Part of a small language model's weights: LayerNorm before each block, a variant of Adam for these matrices.
Each number is 128 + 32 x the weight over its row's rms, rounded and kept within 0 to 255. Layers, rows and columns count from 0. Numbers have three digits each. The size before them is the row's rms in percent of the matrix's.

# layer 6 MLP down (transposed), 960x192, rms 0.0673, rows 748-888, columns 48-95
113:117133126130158081101115124151193124126125130062120094160155087083159125088095096112114140170165130133130125123099102125128146119134126145124151
124:118216150147144169136116074147074115117098165156181129075092134086092091094110144062178155144133162125158078118152133049192089155164155109151114
094:113119160142108129103111046131128118147098162147174144102130179129115133093092135169082108112172181099104125080119086149122103081154122091126126
101:071124070074113156137088150134101142175112085107114126118109199180094152122173081082093108097061122122170097174116109135108155078162115115086125
097:076166160124109162162123148129161187107110131108123131131101139113135142123081144184102143230112107075097117129104143108097118138177103109112150
120:070087134099062165141121081154131172108097146111162068135089105130176187074131122073047118178135155136072135101169092140126143068158113143133144
114:113144095201126114174135152120103145129158182131175111188109097101154140130076139087144065158136175109103164127197119106141121107104137124113116
097:122129154163121071101153145139155166135143146084147136153159107132109186137112112107109084067129118077135132112093065086106106131118170146116056
130:128168152180123162177103164111109142125153120119096128170125108098156138109161051153099123123142150177090142121060030086107082120176128128149167
013:136121164061083162086155127173104118120166076075101148125103131116141143101119126127108205125133139147111175099123151118115156114146147182121130
107:081174065138093113076140162135121184156089138124094112141187102161072105124135151158196086115157145174083160118171133115122154090099134148194153
011:155139116199150135148175130123140134127109184078136065109115152171080137143109124223094061123136127129130124077137135135084081156095146095150051
118:128167204120191163162121155146133085126111117194158115104152141108151159115112168110199110147111120163122140090142113090187067108168159190120178
097:060100099155155135092097157145114116135052111104169174091114108126088149167136152127148149126085133129111166162104157129205127129156130118149088
129:167221129104107109110089162110160127138107136127153167042092075095154055167075125097156123142108104098138125116203058120197127108134146159131092
114:112132111145168112112134104079166089163097072201127140181093118174125159056138125125178148113174131098119119162087193121176100201118144117122088
112:176083126071139151156138054086086072133157081096114084158128117149092143125154123156159122125122156197119136151137104179141123142099205120119137
114:186131088113105124091154147126161125108147106181122134137104142133145115149117125188117147179131105109142159140115121193179148139093158094113142
027:124120132156125151100130138114144109114162144108090143095129170141113153100079170145107169110141179106127120090112140098137097162121134079103161
129:081142103142136140161092140100122163126180056144076080117170132114138132110137099119097108128134120111113072190116114126130101161139126089099151
124:144145071170105171093132147114110138057072133122172135108144070090164145157162191117083109110115121167156176159141189124065144124123113090104178
100:113083138137148137138071144167131108085106148176161170203127100096092147121154094094103123101136149159166062085099060147119124129152103101099138
090:125149127129159118106113125143157146142102136105158145100124081113074132114073160112125105096145150128163116142143131098121192113086142110064135
112:070136118171170162070106141141162106124128086178119116139136179117105141114131125134049116108166111106098137091117154171134169160111120117079176
105:117161111119120182148173143119124091141153126155156124116180091125153196058100139127130106118098103165129175084107099124159156140133164098144166
108:125128200121084084121126148155122142077147066152110056160177160099133087090077152117186117140186152146081103206147071081117181152116120129191149
010:155136100149159132150174121157170111123102160101170100120153098143042142135149068167102063169137123122120111077121190101106105134091106085138089
082:137119116093085103117136093158146114135095176069120109178095103129130107118149162152110129115152098154078098156099147125180118114150138144149130
097:101208164173135100096180093130214080113185133166107198136171132136117159153131152113101080170133194155172101112155119141145070105090190092116109
119:200151113106108128149154061084108085055141166184170139086117108089159128144167178114125076144161054173084177213166106095113114109146143156103139
097:107168081179096101142137184138126137101124147064119129137122122128061106114126086154172100119051175110214125068130107118145155127137120094116140
120:099166156175138111069122154098166076060120187115133123120114112127172116149145145123101116151172146133126126162136147080124163093143115061131138
080:135103165099113132149149114130118208054173164109143144162149154080100120148131126106147125114145124080137108121117124094117126140096157088112132
122:149091120129174075086133169072126160162056192165149148109115157124130178128110131135050124067147144080122127133140143149135126164159176113166136
079:140114145151065131143067164161122190117111101142149117130145146130122118134124150079126136140139122108074137123133131062131129150169111115194108
112:144169099094170126139117179128092124131072128134115158090119208071120172133129106156149190102127107096087155106130162182126160128157168066125107
113:097179105151075129114139144160150151090128141128140115111084117075157176147142149070104120082079129176115101156147123087143108111131100101112136
101:166107074155111108148146155123127122075098102112128142125084121146163122064113115118149076167140101092103187131087125095176094121126151212103166
103:148173119135112196140067172155147123085109133120100163090112072121118133115141150100184109137101077145092098132108152143119112173142170120172146
112:142160123144099115121144084062107144107129167104098136112129112134136119060130112113121054113125136136146154117186057146096153104150161158117140
010:108098077126109089173092170141123143080072086118071125178113134106075161151175064111142157142157098120127103119105086106158163126167166163127121
122:135142175120134133142121106156095085154105153069128205199088120162153118099111140130142145142130136114120133128107188112097081166079139140092092
098:131123062072095094097108070109099147099160157184122153166087132129145195118139159169090076125176125133174126181173125163104181141176125094125125
097:162189127108122124143097131125125133174150206113159129150117076109172123148139095139085130087082100137136202133162142090162157145102132153115097
110:130181120105100126074177175130152105061130145102149119184178079067154167138136115070133122164177113137168222195146085136126156101141141127106103
109:075132100094129156130175113165173095137141132093078092126154068168062094138116138121085109138134165102071088131134103186171174072122155115117127
120:164122163067140110142191082150127170166153124153147126085153155159075140066148113121132136109137099189155110138151130138092139103097169138105131
011:114105076214118141137098125118144057149111133109114115130114126181079132119095085112136096143139121100092100060162117117108099125097118111083132
098:074067132162153137123075192141137117181119107154122099120167067119116148051185097136073156152152161148151122110142103093177138153117080098121080
089:118128190088116104095169132112129105086139102156135113097122133108117135076113130081134092098116145138150169124157119109106145133170170073182164
116:161128174113172075082117114142144073163141156123098169155109157150101154124126144124165135133155172164185158128126086107113109151099159104177129
105:110200161122155116075137080084150156098087110170159181144097074086160074098125141111144114151124111113122153124137127101107129129210159130125172
115:102112151136113153131154182152158067148160060140150111124156085134108100199111102109106122184130072088116130103142127131066193095102165112092123
106:063080094153130103150156126139085174111129117149146103083115155135055113148125113096125169179081120179076121150128091123128140157156156169136152
104:170136114154119136087055128115152156118138133179126136105080160132163115118115104106173121194088124108075139114094179116119158163108093154220154
122:165194057151123127103151175148145181138136171141153118103082101132141174179176127099161127068108110130111225160128107104179149152122147115169170
128:131133164126139166162148178107122101124102142135138160153159190133132167072154116105109116114118123097186146126116141207111130083167098139130081
103:117103108049108097165124106076189179145151105152112155111127163099073153113144144070132125098157128123144101176147166155137145154133118097132171
117:042155033149070186184082070150150138146136109124169125132120093116168177106136144116131080077147104097110109108164160125146121114131121150131134
119:138167195160148132165185101093109124159208125154086101159129085115173125135123127133082151181088146134124081106134066183147114136123157135124187
076:155089146085187065120134071110108110102123119163123106139110178095144166147164188110096097141177150151168137111127124157129161068182195103152155
115:152170158112081199146139165124150159139089107103106062161126106143085113145145130140160058147140162062168128129070118132089195144122071185115140
092:135123125077099119121150168139137151085137118124150063115159123088150166125133175140110128131189146120142116103125119185144188070184176126132142
013:145114116137139097147166117134081080151072064121128076150123107144106170152103127082150128134096109111125128140122068106186209099139125174117103
112:141140099119147128116168134130168189146147126066114093160156106139138135068129155221149101130116129154113071113103107149172153176164150153144088
131:129100147140163135164184200126172129132117100194186080162127134105110127112081171080083115155147075103089122083108126155153085178073101100101114
118:151118100077146110130127073102105051177117125152126140168151144160167145161109101145094163180136134109150070062143142115119089167115176117142116
010:134118167147105136135154190129151108149117171102084095127171154155142108116117103136108139142150137114175142058129145125162131083151148136065090
109:103143084175193138159149158105125131105135063116137088099154150115127113130118110126085136090121121094145061099103141137135164126080107104118117
127:104094183152155159142143193145129144196102088063123085116113141146151071121086086113111144162148144106094191156151141155090143116066089142100143
119:132122142137153094137198131195105116083136104118151178139193113122133166160139148109151148092215130181112124077174158087035129139129038132135149
116:108137121112159149121133079147133141102078152159185075117177079179122086156100153165149129140104194139152108089127109125101112146108130122141065
106:085117095144172097129125134135082110158165091137095081159150140122160132107110114169128146162080120123115111145071131096117161173135118115206094
093:134122149154115081160107083165107150097081130126128159138099153075180089094129106156152142114196157113045091106162158176084128151177092117141118
108:075159130149120084163106121135197130096143103146089125140209148139123172092148111060067133184161135071156128099190132165203171077065092149127118
108:040146170097098126143123174146182130178166075166120118146102136146113145099118063145143163182156114099126088179124107141149098048127140094145178
083:082090111145140135155109125150089165077117114103067077110146183193098105129114048144130123175130132133162162147174143093097119161174100138129102
115:135137123079075140070112073150106162106114099128100094081160068173171138093134102111131071108107121136094152150115111082116147099128143175194150
110:114180135124104171171142139106106092184117106127160102155119096066180070116121053113162145132139084075100155142198113117172108154102140135085113
108:139101048111134118127149154118136172150064145129153180097162139110139180087108106112170111138128178138144093109163150097105131166156170114120185
100:133120099123175147111152156058118128135109077108140129079099112153127139183061147140149104127124154132144143114084109119170145101064110105169166
105:173101124122156134139150216110129150130156175101099154131152113064074138119108115108128111150133157130173098133135063139053110152082172140166121
102:101169192141130153144168067095100167130137091128153141134159106148108136088125102045130117144153167081122139139146079132090197122063126111135141
011:160150123154086140131153152178157115123162142132150140109153156155128126154097088163136167086222124161139074096151158171095124096112133117081076
116:162121102110142151208157162189101192128065122107111152166113143085157154119141116117148179115169101164109157165128104104120184124083128108131130
118:111095132154136089082120177166158165198076113148120183095119146140130085102112134144134203154117081098096127091108173084155090077149097116096151
105:148110095112138174135109146157115168153140091155144128122128146153132121045144117098116143107103045119143090213165176096140133164079120153136133
012:114134094167102133077154109101109069094109103097157132153068116111182152145157103105145142148091108168143086089124107121173122101108141150145143
096:137135095150094114194172094120116107143129101134084109153158106137122140112144093108094130150103115114141066135144100133100118140106133121131171
052:126044086141127097125066109117068091181090129166123106111087163180091098173157111157059163130120119144122103100077105131149121141090108132144163
095:153160133125196137088106113201219172104081121115084085156120084156207108126102086157162128146162168132128139108101113143079116143141123120103122
041:101102144152136170138105119150104124118035116164133117157160155161100088157110140125111101139162141081154095088114129113133155172180123090090171
107:094114083157090123125134131109128146143151158089059145125107168095148091087151104123151112111085114153177095146168164115086163104113065097158126
088:130119124096152153145099150134169102083132096105175127175120095087175116130159062098107055148178119172148058147140030144073167180149159063153133
089:112061135093147087149103061139148179125175180141139092145149106101082093087210146156083140032183114110153143111126125140149136145114097129178178
076:202111141127110135100071152127194118154137142123142134140197196133074145155120106144177156101188156050111143151127118217080152096149150083139088
069:126102166127147179125125104068176143177092105142173104165105077116104145178160135111134119095119130127149130088095150086097112148152113074163135
075:118131094177133183115152161090133178123107150070109164162075169109158135122101129152107151104069174094161128129099129121150131147118096117176110
100:144065131124139129164119097146082114122079145138177097129155180164099083146153106092160137130180153112103088157149118123142102110145125141109088
116:091108103125070136150115133103090157111114085105161089139106160122123113088142173177205115115146125180144156138169086180141151166137145166155203
114:170156163060160074157133106098135141109142152156117128105101115114158113107123105141191119085151110059143086118205052059099084148152161131135120
098:086160136148128155185112116158107171151112113163127114129104117145165086145153075072112117118156142102158132070078140125123122154079114122118141
101:131152120098176109099156144168089162135136102187089074138125077120062192102070143066136146168167137194089093161149132128071096134163114161072101
106:097088122143159165134102095100173099074132126173121089198110191096152106118159125122102082121105092173102128200095156125081092149134110124132178
099:122173094111150108119199154129127097078183182097070155100111145094146093138203074106119090119152098134092141101101111149168223099069174090150126
105:105141116116185117034142102152132058117098113125172159183149134146164139118093117120104162120123146118108150107143108186115125159133146140120158
121:119145178122101092141149141133088136135216133092114129097160163074090111123159133096137081120150129164152141077127118048124127164123120160187150
110:206113081121035112128142135092146158088169156072158140092094146146143139087113095118094118151131143088129101057143037115161097170113138125135101
101:122118091112111132204126164144122119064165167156128097151153117117088117085149103125052155092177073145122173143107145090120091171120173120154129
037:121089129148099164151055135121191232119144193131063120088137127141050075127119153102146095131135170118127137113130123091161130072125155079076117
131:076111185114164136151126149148089104089145158102144088149138061116125172059103085135057086127112112086077141103149142140184131136065097141132127
071:172124125113143106130114136133122102146183114178119104159179204168157138148097084169151155129159158141065163012094122093098088163131141112116126
074:128105179165081109060148148099158134138127153102147149122115149120124095115103100123129047069165161110092106085109131142133100178102193096177140
090:083139094109105114077093116166136123140078114105190165124091126111081181105111127081190164155099176123108132133152115130166132162128179135143097
071:133139113120141169056121145148123113149099065120171135142046138070153102078077100091147105085181048160084094137119125120130116132155118178122122
108:153157139103199090132136105117102124084131140094123125134129181102127206124125142101195151178142122129123155135141121090136090079199125124134135
113:072142138153112093111131089119136083129108129157129139134132096095152112143089147071103086104113120071084142122100163187104128096149168164128108
113:100121112153152152101078126172129186127165113162127155114144097141125157149097146102124124128082173180078112172143096149156151087117147118162118
097:134147136094170147092108179140107119157140084066077073127117138143129145102143095087158124133078133136108067152080128148160131145106159105080089
102:097149109115154103123125125128106132128104111223110134084181102147124171100181123127089094145109173105145173136179124154170163107140177095111141
101:132070077095110183131072163087143136145121116154162114119097105141201111132055117107110083110138132144118176148146106140135085116127191116143142
122:133159101139116147110116134117190150177138123110158055083141112114133101120194098053101129115128123098101155120151119136169076073111163137118123
011:118149099145121148127109104106109079126137139140166162145091163122137112148087095106133123143116160100113088150126044150153145129096096154141135
094:129075122126173129114126115121132042153111113124137136131116135142134151187060148185172188176104168140159133135127158167147117176135076118086065
072:150110141142146140116138131184121093123080086156124130116143156144059116168127088121148143144091124163125129175120144133108157194129098255089105
110:130155098101127137148142130159168073115147134104120083168107119160130138107175085102137152157127071114103153163086096138137150118121107130111170
010:193078108155115183112156083154128067112077111153129070107144113174086166139054101103134129157161118115162155088158135107128148116060141139135096
116:171104179219150105114144069099112133163161134115108165121128130125160165152151158079171103100130167111140128137172152082139116120163132155104078
099:139156104138132067182095065112123131144190126143133140162146108187134129109142184080159126100123095112127098136134125120113102204108140139152065
111:106114073087152094100185062130111076127147134139147159144140098130160174075098146092148174165112082146080142126161130136124141070149119140192154
107:104119178196137117146101060140138072089136124118142142132101145201143113203153109124131142148122120152130117130146077143085173081139125099068134
104:116150097138100125113127143105113135132195092110139109087093161165048182174117112139067153137088159187135096145144157138144055127118143140127107
107:176149119110119152106071095126161134139079112212194127149093125120173107207094135135144141147142118133142174102105106161183116169198104117090095
108:114135129115100194144159146086097099162125092098163117127154106130106114149144108129132131139125045119106077089147074161119114137135079130093117
096:136178163115083121088101178074111064118152081096118117140112118185108134186135174125155129122169110124114172118138147115132134122192124118102104
107:126136085120085130154126085135130134111096146154118056126160139134164148091142124118092157094129179126191117149142157151089156122077163074131140
062:143136114102148158111106141142144141153127176155111169162181091101139099120137104070150131105125105152195074147141065102157104089194127038187122
086:189123188112144133179164112082099123137086126182105115078185106111025106108078163090111161160179111092132113082103105135103111103148140120131166
122:134107103105136129095124091142169197098120148138119113111122143127171173119095110090180153100123085129216219152148125089157119164148167145132117
100:138115073156077136124213129129202155105088157122071188130166095080181129157075073151158136181148161123143113125163206117111113089110197105080155
091:112153115143127162113140165143018198132152105125094187155168201109144153104121150100112093095103072131165130117123103173176164155155173147147162
# layer 6 MLP up, 960x192, rms 0.0793, rows 749-889, columns 48-95
121:144121155098102086106159134081109134116129138092151126160153180135171065104135152193172144115128194095105122141156087150056138184146166114120138
094:137110111077089124147082167119105160105176138152185106123149135113099107181170165148073130135124096065146187142133179104104168097107126152101111
097:173182188137116131142224139108107073078153111155156125114202164108122123116121136136181094147144169133114141123155168146125108126151150146102126
101:113121178094122107128142129183170157168149129126093138154099105161120117129184134101096093054195101148158104113074120117143107180123122122131043
114:107103157124147115165122121133100113149129117094220092137141190060126083134150141133164166111121207165096089091092136084083123125184142104125101
104:091142156112154113145094115130131108202139161170124116121126102160149140186152194184108145083130115134123172127051138130149132094171121139140109
105:099115074181144155198089136102079127169131130138214137128161173113180103130148128161158127101119159056125154101157181100144097134171151115127130
122:145189123120149176117083158123146160131130168152079097118127164105135119147090108124167122095142165147160132107133102145114081134132100118130145
024:111141143113150121172121146158183144121130197194122122119138150075136101162114117134121091186129116116160147154134115126144109146130162109136123
104:112133134109131083136100131106178136148143155081130140136131145157168120125152123158191114129151095073195108131161166090072105104149114096148144
019:091102148108093138084091139124100115142087133116104114118089152211118098097183149098141154073068120106085107119103131163121153112153120146098146
116:063129067123136150111094069148156126149168137099152108129168120098120076112136100147077134115144094088112132077135213134163204151118112108115153
095:170154135089094102164088102063176163151166121126119118134128132100142107157144154175111130165116084130150114139165182108066167162186136118085123
119:155121134134085068103114133145123165115153146091072153117090142170136119132172139163094154114134181094174113092152095154051151108114136131127123
115:133135136112162161110046099126138176123101150138162138063102095102140134124143136128169136127150098130129163041046168074173077133138162120130151
113:050125105185118113183080089137116130135116169212205199104091104161126134134134148122156115108121149114147112109095197111110086107195127132143103
111:122110136102102110235175137142125153156173132116139119118108139140092123129107133123126135108146138138193145116182119101091127208133074137113096
042:145145108091072091178148113157150144134091139148182097137084058164142088130174100126131060103102103112097122142152107196133145135089121161129117
108:155129063172130140138160141123113188187139142134126147137131141152131127139138125155170070086141160118098115159161126119139100167112118109146086
117:157109172090175072153125145105213115115151103106109094144194136125090140108127114131147134081097088125152111089104121117138192177125170122124092
101:130153050137109112143177130128132159133157105092178145124144145132195136097107143140108067091102144064088104126126132073124161134155191103119164
084:112084125120113147132168159141091097113180135154105112112146146127132155184175135148128142148147123151163048099109149129099128105223133121175092
113:161175126153194096108126118115091096094133184147124172123166138179146112159169111166136150141125162160170114111161077115069144092113126148144085
110:121137078088141109185046136136119114182113168138121156100134128104118083172155156139178158147151125129137068142120129116161106102094085159131130
110:101143154165102174145166142084134148165101163086117139136154110198111146134102116174106169045172141140161094141110120181099094114108163130122099
016:135103139135117141138110172105122109139113096121129106126062131175139098123156156130073128099105131143079067122115097162144151134111122138125115
086:144145126162165069146155114149123175140112045090109168111104140187167142109084141128121128135109156117190157141068117200085090128130090125129126
093:109128134144080137176142103120069180141121141054136152105134135114169122178179150132167146117145121076099127123097160114156107108104042126139126
114:116169143075150117168118160146095171145119071114106102149129089186101125122148155155099185079086168082151115126148121194121137141117131148117127
095:107130105071173178084045102160136118180110112186136124077135138131096107130139119152159117120163124144163150089100154169110154115136096169151075
114:155097147078181110077097100170142146108160137197106174106124141110129150141111159089121132064092092087116154120103169113099112138147145126090158
090:103165132144157221144096168150169099155117193142156182078146116153177092117119133060140095149134127100152114076129143086094084210158111124145153
118:113109122189133147096160099112142158118120186149141184129181138153140131095127114128118113162129182029161121084146152146128126163132143133142145
085:103157123115097084141174141123164127116156094153161133087116175143116147185170186088151122084151098129192140137089157097105121148125137127061103
107:144119131101160087173152112106140114117166150133117163160175126149144117145120135105140183021158101133151046122102120082149185063132107155139143
109:104125120111195098115126111192102151133190156104190121149165120108113122096135112119157126151159161126054085123108120198149185097139117105133109
103:031124164080123159137135123156092084200120136117128182097146131110162183128104115169183142095102123117131093087069102150143085143144164150207153
104:187094109096160075139140109117129141142165138167109100170155136158218134107123101161142104136076123159134112110118164106158140118192135117148112
108:076172143106150104128162114132153079182118142131140105146134160183181126147111146092137208127085076076152153112091141114113164199125079114161152
016:142126225110124137098117109082115148134227105113132166146186128107144070149140109193182065091147146163107178105085162141110140135095154113117115
109:119150149091140117195141121098160172115202129142120111086159172148152171099174146153127145134084082048159172128067134160141149144102081189100153
097:053108172044124138206107181055080072145172135154146129098166180074180086154121081088146129129099098095145103133182094048156143199155126115150081
105:055139111111096162176127118147140132095131132141120192101100196136157069140138121168148148130136130093187118124083120080135138113178125123093165
098:111137138135126111170094137096119141207140155096141110129100152177133093142125158126133119105101148092108115123124118155091103132112098123146127
111:119123088143123097081125193118111130124108140209200175118221127154163158193121171158108142112093141146144169095125129143137147207132106118100092
119:106186113118190122085130091153142119136073127133184216127171163120160166094138138167104132153162139093146135103111204163099138122111114115142086
021:144094138095129120133108149162137135114098120135190129142153106174170124205194114214149093099109114173125170143113143158177147123127114111048131
099:124155141151129183123074141115209130115106135169117181128196152129090119191181137183113127101146072076120152130130158108100139106153126121129118
093:100134125169183083087135122080175131159126112162215096174098168138091084123185146150087143165131101095156126139174122156101145180146073147146029
117:133135102127146141189114123104208148142118129181110126134153176154147093117118114195157144098150137156177154073136198122087133148170141075066162
109:110142195147123113176068143156145116110191081128125090098152108127091155152118140234117173132109148118122184132099103158086111159100107151174101
109:131117129081166108141160110135135147126123120154157160112076108094146125149136176138179160139125200110149121097093200177089085116102101141140157
110:122137159069127083136162124185159135171126119143127165135219099203171125161154185105117142107116120117137122117037090067099132101115092138074085
106:118150132115080098150206128128116136194154137065124134170183100129163108136146147120123138130137150116165119091168108090158163134096081158152162
106:091182128079119144189143140087155158138195103152115102106078113060180090131077110143123097097154105142129178104124098147193122118103143138109052
118:087098100092212140122069091146160112139167150120134139178150138185124120150138108129140108133154144148161147069107152159136104161119056129117139
103:136190091144079128109175171143133167179202136095115100115127170151227113146121174159136126067153119195109157125107080155135176152120172097112086
111:079082172138146070138163213120123149153111164168070173106136105115133051188123141127164148116100120102146083134096149133133125145158090138144157
113:164125129155129144111091072116146170133136087096084172123177154086146170154139081181162126141126141154132159143072177197087123136115152083067081
085:100159092125104125161149169151191134159176068114150130159143161162131093143149112107168119096105135130103132156139194135133164127101133097147144
113:099125088092165121126067079168113116125165146146136231129080135148110159131161146123121112118170118145141153130137149101105101141113119133093189
090:074156138092185095111148119097151142110126166163147168161118115152144102136172064136135083151119115143221160134174133098154058166086097126097110
022:132102132125126147076083176108123159100198136171128155171179130063166129141169147163106163096173106141138092061135148103077108124129109112155124
115:076166127120248153106127148156179138117125111176085165108137097200104144148130098165172120131094192093127061127070172097082142105130125150135115
122:149164148127144107109139107131148143084130118146152129113113148156197140137137145209162099125053138111138161079101149207097132189105128143110155
112:149179136084145202113159168123172114100081086073101141108109169130058172167175117186119120045178145097166158150094111142059097117132106131166154
020:165196150128133139150103123105133136123131211133153122101097129123121127154197137119087091136148078112081096147104146113149130172082128048136147
111:169092157107178105147104098115154160107126129202160142114107098067196159169139195146134101113092072167113137159145155101122085105181098100121057
120:129112096142090099130125117147125163153176096116118160193123120178098139143160134110154156135100064136093090105112102117104162136120122094119061
111:073105093095181173124127128102155145194158177128138115095164144066103100104094160140121169097104097082112146106108149122135133123167155129121113
114:122140225085104094135083139139131120075113158126164145153076153128123082173147159129136185000109134025116171122089088136137097123115152127126112
105:133090124160091138159079120137103122139178089150144144163123179120150137168132159124130121096117096157099085142198162119108078118171152100082022
102:117122125136082109184158164125129111192186130158112085106136148172097179149175120150083145141104107124160160129055135087098118141144123137109065
102:169140110093142156112186144071109115148138132174095156113148199135097036136104094156187126079138109144111118109106109125134124160174171112120112
101:146137130116123062124059114223130082137207136162166159126141104112090090174167135104100154120109188122129137131074165106083173174098131147118115
089:120128132122072081096169124112097184165107140141119154164126129109173080081120116101157134099131115127173149146156130141169123123157109100119149
109:161181073119162165183163198073186235102125137094158112135089172146121126177136145130097131082100095102142161119100137137151135144182148129094097
108:165104142101177097116128116140122123160147104147099121102160197186077084119156104084125168063150163133118111152110183075027109142162077125101138
108:048173166101147153104130152138103102161144178109091106101099114162092049167145165146078207091139141082112120133102105150119135127129097159120129
093:080091113123133140067137128103142137189135155173158160125115118116155149097147102186100079103141102158134112110180118114112088161214151124099082
105:081145118047130083206102148115131125094207124174136126152057140146137096145175173160154141090089104133096154131099102101115130135102096146103166
099:068070168121133136107189124144158154104143167126131126147182187117124106179116152135128138086149051103094106119157102140089108217236176104110104
016:116133113155136152155160074103099171161095093148120095140081087113115098097102133120143089153080155088143149146120124079129128168122103094096124
114:144103193100187130122072173119181109104188116149076105191165115155128115126105112135127115128116107129132110127103114161138144166169079110169119
110:134124133138122106188106099141157087132176111095185162139150154128122087148157171140122125124143115153075128143135178123114132104159143130120095
108:102130120138158148125180093086124141176094136159138133110143097214120110141161139116091205136143156081139129139118177146063107137109045160167140
020:074111134097140132114154139151173159180208111174139153112108155097118076111129131115162123115138137138084142093125139146147127127131083033091117
097:183141102091177132145078116136094120181136174103111120092165116132087119185074121139101137134186139168084122072102120151123126137158132136103132
068:077118128098103101166188143132154190146154138114084087161173127090088096154126116100128129121115111124145147109157129084084208139143161149089111
096:066148127138144136166140080091110097144159138097145128164207158116092161181153103140120148093110108078099133098123143125152150119168161119138083
065:112137132140104123098132124125136125152177178131161160123074111187129117171090121095144148129106166222138120146167169186109103140114104175091091
107:151131118143144163113117106175162144132139132129175142138094193169114140135109142146129134117095146072112127104125117112141079125096126163120125
103:032103115134151125129115094170145093138099171134230082129119146148152108108161122161149150084108154130076087088142152084131176122146158149164157
098:110139132102131137101160161164085143113167091129121213169146157113132162185091130119183102129124163141153082106071212147128178119140114116133076
090:082143172123062104159182178124132167135212095132121104150050121168160077120145145073063109128117115131149088117141133113164144119132101146177145
090:175169175169069081170123147168175099116164135110154124119087134206173106120168100134121113120118083089125139091146155177157157178134165138176153
080:076136111106150082129155061156122099102110088137158074082103175117153105173110114153202146146159086176170137114106172156163108105143117109114121
100:128161147145113133148138126094151180128099152160126178166132081161132143126131129128172138104094211146167122142065119159147180143135147151115131
118:210100165151112137095110114147153172136148105137142211103114129098081114122142102152214205096090068147124133153142124077108104162149164126118057
114:082110126177202145188098100131105063198124168156151149127193171129089108163092100117109132116164185150140094070133181155104114139132186119129074
103:100162142094138081142131107138168135127137104150166077148132139071111125111135160158123141109080102086142127118095140134154255174165114129146130
102:103120117142081081130155128172099114073231136131198134147121175128130157158131149099113152088127176071176166086129160166146093207139162092115027
108:102147152075104126178192119121080104128156070070190118108130132154105137228179196198138157099138191090212109133110177130101095137088143159096139
101:106095171075148153141092092202131143121128115151102181102149121128098141207095074170125172105102125155135064099052108092118116189095103113146161
110:077085114142155107158123115088158153053111190114123144152115141086161150144147133143119148076138121075111138083103121148123140108158159100141128
117:105122148005193134115085092126133108132162134116127079155140142129105118157085158225144152105130124144143132094091146164109143150160148147095145
111:093158152097160164130065197122166134095086143168120145143127096133087103165175158149159134082116161060178155151165149124126189127150096139162151
105:130159173078152133167103123120117097103112099116122152121107118181163095144165165143099134134088158049150139131101134134059116077139046177172148
059:120163130130130081180165108116110091078129073127126115179116076137107161177114088151101144134093155110157053144157114148170101150143129147121090
126:061117138102173095158101108183163133167133142129080102127106164093176101059104078139128096102104100130140129137123125143160122119172143122146087
090:103154077103169157119145179103131183170123121099184153143075136140090080114171115104180122081087131087132085131146126135132159130132140095154150
092:126131091167107136120175111132121171159150127154184145142186138141151093153146160133088192186095123094104139085070180139109103125156188122116120
090:138112160110143059129124116055152193160130127169143113183155100199230102143137106142113147132109130152083061093121090066097115127179145090136128
085:061129154162170138123155159112145115145134179120152143166127122128129150170186143172151127108142195082165142126111160165120121090107129132150132
112:128143157153134167106122112186118118106148124137132142160086135106159156157121138174172187113090121190143086112125112181079148146152145106151118
115:173130116089175059123172157110143157107133124150084172101137133118080108166102163144161094142142134074132106159060122102120152191098156144089139
111:152137125151143151165111156102125159072137093145188149120116128125142099111130175131115125122141059100153189139137192138097124110154134099124099
109:093164102146124132163150043122131111108166139137153091105137118134155153150182134161117161176123186124162150147125122136106133159099102142067073
099:127153085179201072111113135217195138121130181097164077192114135091113098118172111141139146115119074145153076143102115120134160147120148130159084
105:086104142185100166164093123119135223125135162138135144099134127136200113179146177158183145144110124112106114088163132124088143100116148140090201
110:130185153142155123130186214086094120129134136146132141128158122149114053160071182194151159151134140156120060143152180042103189142159076102070130
020:083062100110157130121127150142127118148122138130137160113123084106120125154200166120144101096042106189145152147143173149132108118134101020122116
089:087132150148110107153133133135155167093176127125175084107115111122168139181183144138093125131072092124144132080154121117131176133154142105136119
059:114100128139174173102106138082167155135138156086115125172126131085143112083074163142118087119152166106158100100169093194143136106111170048133119
103:142079122120103105141137135186155185087125117138139118101122078139130157134097119154116153131082181143177115058166199113130168193133143122071063
018:133097199116162079140097181113086143072145188118162170147171183120140168156137094189132146118067092156087088120139155123143118097152106062084099
116:091131149051124120177110136132133169162138147120138209131175114086130087143122127110113065154137122130106089102126191158150161133110158124147124
106:130166113132037110158107142110133119117154106155142184177119142101121092212152143138175132173087179107149134131067167109103177195218130151149149
110:132133157112160139110131166131136148096101126121103110116115152145142110074104121174121173139106178129188112138133178102136118178154105123132092
108:113083127110107104093121099142159109130113165226132146093131115140100096119126147157142114064180180117093153126072166100136191158107122128123163
106:130097147123200146147092116128136102154108154187131161141111147093143072142105143086158125121107112110116066141112117096149226121135094111114098
105:091191188097110141109161172166147147131146104073095167126130148189175107153163136147131091106114167106124149113087075068116139161096166154157098
111:131152115210188150136091137187126093126107151098123140103085191107183173111138147140141096132147123160182079127052137119144087126125099138175088
104:028128132149085136204160135137136132185131106190191234142126157141143092180206080142195106110050182131143116081151119100145108156158153131132134
104:067172182130172138124131121135124110146143123160160197162138122142173184213149130108192100161139120143151126078107117152151104123115114139137096
083:120147166134107092131141152136156089081146091133154133152077147160099113180155067141171089024162155150144165157148175155116136168111130126114117
091:059080053104112079106138145162209139043125128123127122153170145138194151123154082133093103091135175136187124137103114114111123110155125112102098
117:064126191171187135140171100121153153154106177104114102165130158140106125170141111132146226096175162130124212135139126076128148110152146083102057
102:168069119151134181111164127158101148109120159106189154097129135126089089127159174162130170117120116124142092078066111108119125124113123111116146
099:106090104133141097131162156083150098166115128088152069199087144171129119133074164113084123083118173112120114130150206150170083165203100068121043
086:102134192165201068123168147155141114118120081165136150099153206137137076155158154167079069169160132122146179112085139135094110141146134114127122